config.toml
hidden_size = 128
num_key_value_heads = 2
intermediate_size = 320
norm_eps = 1e-06
init = "normal"
init_std_o = 0.0111
optimizer = "muon_variant"
lr_head = 0.00345
batch_tokens = [8192, 16384]
max_steps = 12557
dataset = "wikipedia_en"
Each number is 50 + 15 x the weight over its row's rms, rounded and kept within 0 to 99. Layers, rows and columns count from 0. The size before them is the row's rms in percent of the matrix's.

# up: layer 5 MLP up, 320x128, rms 0.374, rows 288-296, columns 0-127
# down: layer 5 MLP down (transposed), 320x128, rms 0.685, rows 288-295, columns 0-127
# gate: layer 5 MLP gate, 320x128, rms 0.34, rows 289-296, columns 0-127
up288 097:80 38 48 27 37 45 65 49 27 57 49 55 53 48 53 53 71 60 51 63 36 29 77 34 35 48 16 29 32 78 43 30 62 56 59 55 36 37 60 53 62 39 42 52 18 31 69 68 48 57 67 63 49 39 30 57 50 38 60 54 46 34 34 81 55 35 68 35 46 36 56 53 35 71 52 42 56 28 70 49 69 77 49 29 60 37 50 38 54 51 68 40 44 83 36 35 59 42 58 43 57 38 53 45 10 38 49 65 69 33 54 49 56 72 12 62 53 50 67 64 48 41 66 69 59 85 58 38
down288 095:46 42 68 70 63 38 46 42 58 29 56 59 60 40 44 59 53 47 53 41 56 64 25 45 41 45 33 22 47 68 26 52 36 46 50 56 33 39 73 46 60 73 72 56 30 46 48 41 70 80 46 30 59 81 71 57 69 42 66 54 22 73 46 36 46 57 44 57 59 33 56 45 53 45 64 59 13 36 67 60 51 65 53 54 57 38 28 59 36 23 67 49 64 40 72 68 66 43 45 30 51 70 35 34 56 30 45 54 52 88 33 76 71 31 39 50 43 40 51 29 28 77 59 62 71 19 41 61
gate289 097:25 64 54 17 44 61 48 62 49 61 49 59 84 51 33 37 51 50 68 32 44 60 41 61 61 40 12 53 65 56 80 53 47 18 57 70 53 49 29 24 25 46 41 66 51 58 62 52 44 32 35 43 69 30 33 40 52 55 38 51 65 37 49 26 64 62 57 71 36 41 65 48 66 34 43 46 29 62 44 67 59 56 38 29 53 64 58 58 56 48 78 26 46 66 43 52 38 55 58 41 40 39 85 35 86 60 65 36 47 89 70 54 45 49 33 45 34 54 50 61 22 56 59 60 31 50 63 73
up289 096:10 26 72 61 33 43 62 48 33 44 33 52 68 48 65 53 64 52 71 66 52 34 48 73 27 59 54 64 46 70 36 54 73 41 42 54 65 66 44 31 51 46 46 40 44 62 41 30 53 51 56 72 78 40 51 35 78 40 38 28 36 56 49 53 55 89 98 51 81 48 28 28 51 50 52 63 58 56 52 69 31 52 58 12 44 47 66 42 34 62 32 38 46 51 73 32 63 43 63 42 78 53 34 56 58 64 38 51 39 37 35 56 44 39 47 23 56 36 70 35 58 38 45 54 33 55 55 33
down289 089:26 46 59 91 41 60 33 53 52 23 61 57 38 54 65 12 36 64 56 50 59 38 69 50 42 55 75 62 64 46 33 34 49 60 65 38 58 54 44 66 50 62 55 41 50 53 27 22 26 45 38 63 50 39 17 73 31 60 52 35 39 17 57 54 56 58 60 63 86 65 64 70 59 49 68 66 29 47 60 39 66 16 58 60 54 44 66 27 58 53 45 70 39 43 56 65 43 52 22 77 51 53 37 37 77 34 49 46 53 48 37 80 51 57 32 51 39 59 62 58 46 48 39 42 40 52 71 18
gate290 098:41 62 75 40 32 63 53 58 28 29 58 49 65 58 52 25 71 47 67 55 25 54 64 42 28 51 29 77 28 31 82 76 64 26 24 57 33 51 43 52 53 44 27 73 40 48 58 77 44 64 36 39 34 53 46 50 50 35 43 33 46 52 40 61 40 45 24 69 62 40 40 71 42 40 55 69 51 57 65 63 47 67 54 56 38 37 57 49 65 47 57 73 57 47 54 37 22 94 53 75 69 31 45 52 38 49 45 62 64 53 46 36 72 39 59 35 34 94 60 49 48 45 63 45 22 55 44 67
up290 099:51 50 47 38 38 73 49 34 69 58 53 50 46 54 33 45 39 77 42 61 40 61 45 66 77 28 63 62 52 59 65 62 80 63 59 59 51 51 42 53 64 42 34 64 60 56 44 57 37 72 36 41 22 68 30 65 70 37 74 83 47 32 58 33 32 50 52 86 33 60 51 39 38 26 46 56 41 39 54 60 56 56 52 47 67 67 42 22 47 44 54 41 47 39 77 50 20 71 44 38 30 43 57 76 49 51 29 29 30 00 54 26 72 48 41 56 34 34 41 62 48 66 57 27 60 43 51 49
down290 093:39 76 62 23 35 76 58 26 35 45 26 53 50 50 21 39 72 95 63 46 32 55 56 32 48 55 53 35 56 43 61 65 61 49 62 39 56 42 47 55 22 44 58 85 59 61 55 48 39 46 31 46 55 49 32 34 21 29 55 27 34 65 36 35 44 48 39 36 73 57 47 36 81 54 47 52 40 58 69 71 47 39 21 43 55 37 54 42 59 67 57 79 62 56 49 37 54 69 52 57 64 28 66 54 65 49 57 71 44 68 40 33 39 61 63 53 57 40 60 56 71 79 45 20 50 54 60 17
gate291 090:53 56 51 41 52 13 58 54 41 40 69 44 51 62 47 35 53 44 58 40 26 40 70 49 43 69 68 68 34 36 29 51 53 54 41 66 44 69 73 43 25 31 63 78 63 43 79 40 34 18 45 49 52 38 69 45 40 24 41 44 47 32 41 57 47 95 67 59 59 57 45 51 38 33 37 75 70 63 26 62 54 65 62 42 43 32 62 53 58 36 26 74 43 91 37 39 40 53 50 77 40 83 61 72 71 46 60 50 39 34 41 21 37 44 48 45 56 30 56 34 44 62 50 55 55 55 68 53
up291 091:38 55 58 27 68 59 52 34 49 36 68 63 48 54 58 47 36 36 51 57 51 74 54 49 59 69 47 54 29 51 48 44 40 44 65 52 71 48 37 69 28 58 47 47 77 74 42 74 32 38 56 54 42 34 42 33 43 64 79 47 40 64 47 36 48 77 46 38 35 80 53 57 30 45 70 28 76 32 35 79 82 48 41 65 67 48 26 49 50 40 23 21 81 82 74 34 82 41 23 29 50 47 43 48 63 47 30 33 57 56 69 50 46 43 40 53 39 80 48 52 50 51 42 31 28 36 55 56
down291 096:30 46 41 55 50 63 42 57 47 51 65 44 74 41 47 53 56 27 47 51 52 70 72 35 54 66 47 12 58 49 38 39 62 46 48 44 27 61 25 61 42 34 56 49 34 47 45 47 56 51 43 43 59 39 54 24 50 56 25 60 62 64 66 85 81 65 68 41 25 71 57 65 43 57 36 27 45 56 38 56 74 48 49 31 69 23 78 39 69 58 61 51 33 36 44 76 56 25 43 36 51 59 73 60 72 47 34 25 39 25 58 40 42 69 95 85 60 43 42 44 55 46 56 49 47 43 53 20
gate292 104:38 55 16 40 74 59 55 31 79 67 29 45 64 83 36 49 50 47 26 66 51 83 56 39 35 38 37 53 75 36 59 73 26 60 67 56 37 48 52 58 48 44 30 70 46 41 57 46 28 36 31 60 60 52 43 28 43 67 44 37 65 71 53 56 71 80 47 55 40 65 20 35 26 26 51 63 61 59 23 55 55 53 69 58 60 33 32 45 65 54 64 49 36 85 65 51 47 58 33 50 46 45 61 51 81 47 54 30 23 39 64 53 68 46 37 33 41 52 43 59 28 64 55 32 52 34 68 61
up292 106:53 49 77 35 32 50 30 71 70 79 45 59 63 36 64 76 50 39 51 41 58 58 57 27 53 72 49 33 54 57 47 30 79 56 14 50 70 76 70 44 73 27 60 40 63 49 19 46 34 34 32 44 15 53 34 56 65 54 40 52 54 29 61 67 66 68 43 50 68 69 49 39 63 49 52 25 58 59 38 60 37 57 42 56 46 39 61 52 58 43 31 47 38 53 17 35 62 66 15 43 48 49 56 38 37 68 67 52 65 49 25 56 33 53 56 57 41 52 67 59 50 38 11 34 72 69 55 51
down292 097:34 29 51 55 16 26 30 42 66 48 61 31 49 36 66 68 56 66 27 24 41 80 65 30 44 45 38 56 69 57 49 43 48 56 38 52 78 67 39 47 53 37 57 68 51 45 34 39 50 79 56 64 33 49 40 48 51 52 37 46 59 19 41 61 53 45 82 36 42 57 45 47 61 41 42 45 23 80 66 27 43 60 56 48 74 41 57 55 70 55 33 65 58 75 46 75 46 47 40 66 32 47 73 52 51 56 72 51 38 76 44 72 51 85 63 55 54 16 42 43 51 39 32 69 17 53 45 31
gate293 106:42 22 58 32 50 41 56 57 66 52 65 75 61 68 57 47 59 57 53 39 57 38 62 57 57 38 64 44 59 37 43 34 48 41 83 74 36 45 68 54 50 53 43 48 27 56 61 59 58 28 55 70 64 78 48 73 40 57 51 37 70 22 51 37 43 50 21 58 37 57 41 66 51 53 54 73 64 37 51 36 62 40 45 35 31 32 67 27 57 15 43 42 62 44 51 61 52 64 70 65 46 51 61 48 32 44 74 38 46 67 45 37 00 81 44 36 53 57 37 70 32 43 45 24 80 51 49 49
up293 104:64 27 59 88 55 50 33 28 60 18 50 72 42 37 38 47 45 38 60 64 43 42 49 90 59 41 57 60 36 50 49 60 40 17 60 45 50 70 40 65 30 49 47 47 23 67 39 60 51 62 51 50 43 49 41 31 63 66 88 39 47 65 49 32 36 52 47 22 57 39 68 60 58 42 78 68 54 39 35 52 22 30 88 53 77 53 15 45 47 45 46 44 46 44 51 43 59 54 17 52 84 43 55 53 72 29 61 67 58 57 51 66 61 33 29 51 52 50 55 26 52 49 52 48 59 30 45 51
down293 104:41 19 58 52 56 11 50 29 39 58 56 37 82 57 48 43 41 23 59 71 51 24 71 34 47 41 76 46 52 16 44 58 37 41 50 51 40 52 50 44 68 53 52 61 63 34 41 67 32 18 77 60 53 70 52 61 33 46 39 65 49 40 90 60 45 35 56 66 46 63 48 55 36 48 33 64 69 79 17 48 56 46 60 62 45 30 35 57 51 85 33 60 67 50 28 44 44 68 42 52 50 66 49 28 61 42 62 69 30 45 69 52 53 42 65 34 57 45 86 53 64 41 51 36 43 44 33 61
gate294 102:44 64 75 51 58 48 60 61 28 32 54 58 75 63 69 23 49 58 46 53 57 48 53 47 39 67 17 63 49 26 49 79 48 53 30 66 64 53 55 54 53 67 20 65 57 53 41 79 39 36 43 52 55 76 78 15 85 44 44 58 41 46 50 51 31 45 29 31 53 63 28 59 40 09 53 48 48 42 61 57 66 65 58 44 54 49 59 45 70 34 40 38 28 34 83 55 55 75 58 57 62 47 23 42 35 55 64 64 73 49 26 46 61 56 37 28 29 58 46 53 31 38 45 49 40 55 47 21
up294 097:64 35 62 46 35 43 57 25 62 49 73 62 56 30 56 52 53 46 36 48 39 64 40 79 52 66 30 69 64 46 43 78 32 57 57 65 43 31 44 48 51 55 73 49 16 35 53 53 37 60 62 73 53 60 57 49 54 49 37 44 63 65 26 73 52 60 67 74 55 63 43 44 42 35 30 58 30 45 66 61 79 02 57 21 33 36 37 36 35 38 57 72 30 37 56 36 55 82 41 11 64 55 47 49 71 53 69 56 39 57 23 61 50 60 18 56 46 68 53 64 45 30 68 59 47 55 47 52
down294 091:51 56 42 54 36 57 42 63 60 39 67 34 99 67 46 34 69 48 56 47 50 53 35 51 48 43 22 56 60 19 57 54 32 54 49 34 51 41 41 27 66 60 57 47 73 40 63 53 65 30 23 60 86 39 16 59 38 25 41 53 48 44 48 68 45 72 42 61 43 47 24 38 52 41 43 70 31 63 59 58 45 40 77 51 54 49 76 74 62 62 86 46 43 44 83 83 49 47 57 62 36 64 44 33 40 62 42 45 41 50 53 49 49 29 55 49 48 35 69 51 34 36 25 62 41 33 35 73
gate295 106:48 40 50 67 35 34 45 56 73 34 72 45 50 62 30 36 79 48 55 52 76 54 30 44 44 50 61 69 58 46 48 84 80 52 52 44 27 52 38 51 31 57 20 33 48 65 54 31 49 68 67 50 51 49 47 59 49 38 40 80 62 56 48 16 54 27 53 85 17 74 46 69 69 35 41 54 71 60 65 42 56 48 55 67 51 43 27 44 52 54 50 31 58 65 17 31 27 55 69 75 66 48 43 60 24 74 48 49 35 51 74 64 25 50 41 39 30 32 54 47 45 57 50 43 64 35 32 48
up295 108:56 43 52 61 36 33 44 48 53 49 38 37 59 55 23 47 57 61 74 54 50 44 44 46 31 64 41 70 49 61 57 23 14 75 33 53 49 42 64 56 60 66 46 48 45 51 49 60 58 56 44 68 26 61 67 55 45 79 51 51 77 32 28 41 52 41 50 64 69 58 34 42 52 70 62 38 23 54 54 67 61 21 46 48 73 64 72 24 52 47 41 59 87 34 30 47 50 55 52 52 49 50 39 35 57 22 64 66 43 68 24 67 82 29 72 45 36 17 56 31 70 23 57 46 75 48 75 56
down295 102:66 41 67 68 49 38 51 45 55 39 48 43 46 52 48 53 27 45 50 41 48 46 50 54 46 47 57 66 48 55 52 53 64 76 62 47 51 33 75 77 45 35 50 60 81 37 62 52 86 37 41 54 45 50 24 62 56 56 47 50 27 49 43 41 87 47 34 49 82 54 36 55 28 52 46 79 41 43 37 44 47 57 39 46 30 24 54 67 16 40 56 78 43 27 70 51 42 61 38 74 67 70 58 32 43 51 45 74 27 48 67 54 48 32 46 62 42 38 31 40 75 68 44 52 00 44 64 20
gate296 106:46 37 38 29 45 46 71 56 47 58 38 44 35 57 30 30 57 57 56 78 33 37 48 48 44 75 21 76 45 56 41 72 62 50 13 60 56 46 69 54 17 63 30 81 70 43 52 58 51 55 71 53 39 45 53 67 36 47 44 41 60 54 77 62 46 54 57 60 55 53 32 54 62 77 15 55 62 54 38 59 23 61 63 67 53 28 64 38 38 22 37 49 38 50 73 53 70 61 44 49 33 64 64 35 27 82 66 58 62 42 42 19 59 28 31 46 50 55 31 54 79 34 68 57 46 61 47 42
up296 112:55 55 41 75 61 36 37 29 21 60 65 80 64 50 50 52 56 51 58 44 59 56 80 47 44 51 59 38 50 47 56 36 50 35 65 19 70 71 59 34 49 33 89 22 57 62 56 46 28 46 49 63 35 47 42 45 48 44 44 35 52 78 43 30 75 41 47 37 65 56 47 75 65 24 41 36 31 30 78 32 47 28 40 37 46 12 60 26 26 54 66 65 52 59 40 70 62 43 26 56 46 61 52 54 55 52 58 50 45 51 31 24 47 57 40 60 62 60 76 64 42 56 48 38 77 73 29 69